Each number is 500 + 50 x the weight over its row's rms, rounded and kept within 0 to 999. Layers, rows and columns count from 0. Numbers have three digits each. The size before them is the row's rms in percent of the matrix's.

# layer 4 attention query, 192x192, rms 0.0671, rows 61-63,125-127,189-191, columns 0-95
089:481460485472453496531575529513544462435591559501420555503644589446467487456500521495480521545464427471471506456520451522575423435460530475491477466503497456561508556456485529466539448497569480580451501413542509438583602476482475598566487423597576443610469494540464443590464535553537551476
086:488556498419442468370431500478488511536513502501585386492479425472427524490592547486483528416508584517481534529586524506427521562525490549480548522561503525508454520506515477554497475487500473414539539574536523517444447441547491548505480495430453546542509526469506539503456471568467468523
092:568522488522521479443418565438500580529406463476517455474478443528594471536564500504553483578459516498527407551452419510510557496444463504531509576561427481454461580472545512553374603453425501448564502577460531532484430528460553465467472571419489530441477537394536491460508441421565515499
088:492470506495518565468580487536425493502544540503458472441536551527540587478489576589601464492506568505477546480503540612558431517587513444528373478532522434581486433548458514468541445527620503515439558537535448521498553515410474528514491366564428454516530386531549485490498510532465451557
093:494494505551513537507478528501407412492588477432484473517469496502480440522475504484458532485554489476468523543499487487415510515476529486429472489542537501425495531460427569572523538529414506521510559501453495516435449517611474494452467469415486511594511598536461517570447451556506533475
081:444535521464524443494445528501515562624493494495533521539446551495519485444495459526378501558476410468539403494491436497495612537465511535499509552557514500443459587461480480525519482498458451527565487530530505467446418344535492426506613576480474547519499544495464475545472516551562411513
086:453416489515432558537571496467431480504560591456428540498534505495481446499464573480497501360511477499452480466452495575549486461560562520474463471463537491540422425463410470481525532440618470549443446460497519542536658563482438612474535468532480480510451410566565484602504590552425486469
094:500552520448482476451483504516473511527551521524545419510568472445443531510504463523448550596652524454471587519547611536422558455426447519462502501547526520487514555528505455466460491472452544487473529464565562442509529510552433451503462574432529540528483535515493487520437485493516533493
085:514610584533578482462476496445521467503492469535500508496510473492518562554474415473453561534604477431556542575546473472489523473426553513585490518507457516420561534572502511425418536488498484473455527465436554505447420445533561451616455603491455511476523497414405511461499469381441452584
# layer 4 attention key, 64x192, rms 0.0718, rows 61-63, columns 0-95
085:461519453503467496528472470507372464442480555535559594603393509467501511448506491512520498476442489420605467465495594503627466433490486459512472381484569526533529468417544524473463392549470519495402629465490498567506448462404571510444473485462482555635462562518462408531470519483523490568
086:508427477486494496450491423487558510510419497521411430550500458390453508511473493509460492485487475501555458538544582449480582452517554582443478504524474541539531534512452497540609491504490528514524508522582551550495560456614419626508510565561537473521414383489520413483551507464475412458
077:542538534516465538552498539550490430586558438505420546417515485582469570516545408493508517563557543636452540530547496478455545617464540549513516543479503543612484464540511503506498484515441503477505538529493558385568521469608590471531579533575557493448479501421588556524487579419536378491
# layer 4 attention value, 64x192, rms 0.0435, rows 0-4, columns 0-95
097:482527595568510416421482377590585499463361454505529573564495487474490438516456605568578533461507424588511512464503483502517493523497585479510459544478454493551490496430538482559504629472535486514540482508433476536366494402551457464487526491531495415491464495567568469447451548518537552495
111:573437430475495510590514513575541502525579471540498497499484527585495524455474555413518501506463511501504464484489546544515418406496461417570488484495529558448501470549378550449530393500496485470516421571475474413520609423561509527410478529525437507543431473570572559421498518470506472467
104:527485455511477509524461482511441519412541510589495491489411459571545561329397522468545486479444533480500463533439574488561496527467566498494548520468497541491520440444474536493524563422550556507485554519356428566579479534490537402365457518472493493512526413467521558397497543443467524485
094:470571576503416530517558455471489437552525507471392560503472523498522453417552557491482479479389431484456526481529486477541485507488527499548507536555567501502490471473516533552522451399456482539563433425404549441464549512577585527429516486457514549510346468422488477427444466495514541410
104:480463547465536488538516436521460461466548501472457481457495504551402594467532407518391494438429507445515497484487490471561560458548559506558562465527554498564513541533415466436499597589464520516535544492561564504504496487483476442556577451568454680515479565521441509512534533476524429485
# layer 4 attention output (transposed), 192x192, rms 0.0678, rows 0-3,64-67,128-131, columns 0-95
101:495470517563505567562475471491487454487562539480469582455396559512486526518583510405467477506518533415439517398455532450445525473474518515464460444358474584517500451549496534418602418467477472478520430461634477492513492446550534557474536541516548508577454409501506457536481532534489540455
101:524578477504552543550472472538494481492440527575501465478544403415551385549452516514583563443512411553491552508487525491399530556513563509540605462370404432489564550487555459422412566532436553494454503442458553488544487477467464406625507512523571530454502494452577623409523542581500546515
112:518540537540549468487492564515569490580431517474488489486522453539552492568563488520477539572479437616521489513535490605427598556474411474538527553472476504497497576537531430476415514522423493516491448553559517447489484520476493363560534461453479578447522533517475569545544443477531440542
090:534411486479500489550454561539489497502416455461544515471459557523398471540492556499496514506511570530552492516465466581526504562579482460453559489453432417514503509522521433479450459609541519433456499515581553462535524495520452504593500663548499517501496481547479550486480489466456619423
102:528445606519568536506538455486491466531541496471461593563505514564422568557485498393504485485500627449493479510481598484398489495442475546565534476467547549516569405444556510494595498445483552581445429554511476479475584503421527478462554529541549546504510479531403427459513482505535537542
111:542577453477588503446493461549435455517377541564441526523550426519494443541425564505478515423519529534555567519512523635503515475476553549531551544413484522459617507455591467526570543478518556506395555601367527509447528530448510457539492554511579506388513479481460536363498547582483527569
113:510526565463482477423465455563520494665509569497457535491488485554455517508477534481444550420476507456528530398467533658486528435499567531483528546483495496469474567435487535537577468446446458468442534535506574555439521418512495428557514606436573551489517463492355499464535543496548437488
087:533485542482548426469464508546460514534455515515484565493463527548393463549437440487482456439473640606577555596563419362490412499523451480498531479467466522462490493481578462499522491503542582459477562548515500466527475535382482509542474603596518472469534577406475527455451531514453527508
102:562377583500502569515519481529501434559526473461542578530472535562489487582531589408491524469445560427523418482386490628446535518506496480529475506452516550529547435488502529514504434493479478534469425478651485528512558466519551478539538569461488529513490469478454490532502473520487511525
105:551565481510585501543520504501443444476389514575481486546577375498595407567442600512482537456503443506519512536397507595446532534480550498513654583373469476492577506473543465499473565495461524480496522520433536533469465548412489444592464520519549538408533528502471548493534501567495499545
103:493574566512535467478472481482509502548449526466424481463503442545551557566517439536481455552519410573474547391494563531457558406459468544519536537488481469513482521485457527465531498442480476449524542511509520463413446451434478440488493533484560528413546514497379494525535475514558410515
090:521411478583552448517390518529566583468432493426543485466385505536479493511450522483545485494465553582515563611495475429505482525512443503492596488464428436456542520497481432441497467547455579423492526525558469517492538558488406449615513604624519556448543532415532540480479557447488501495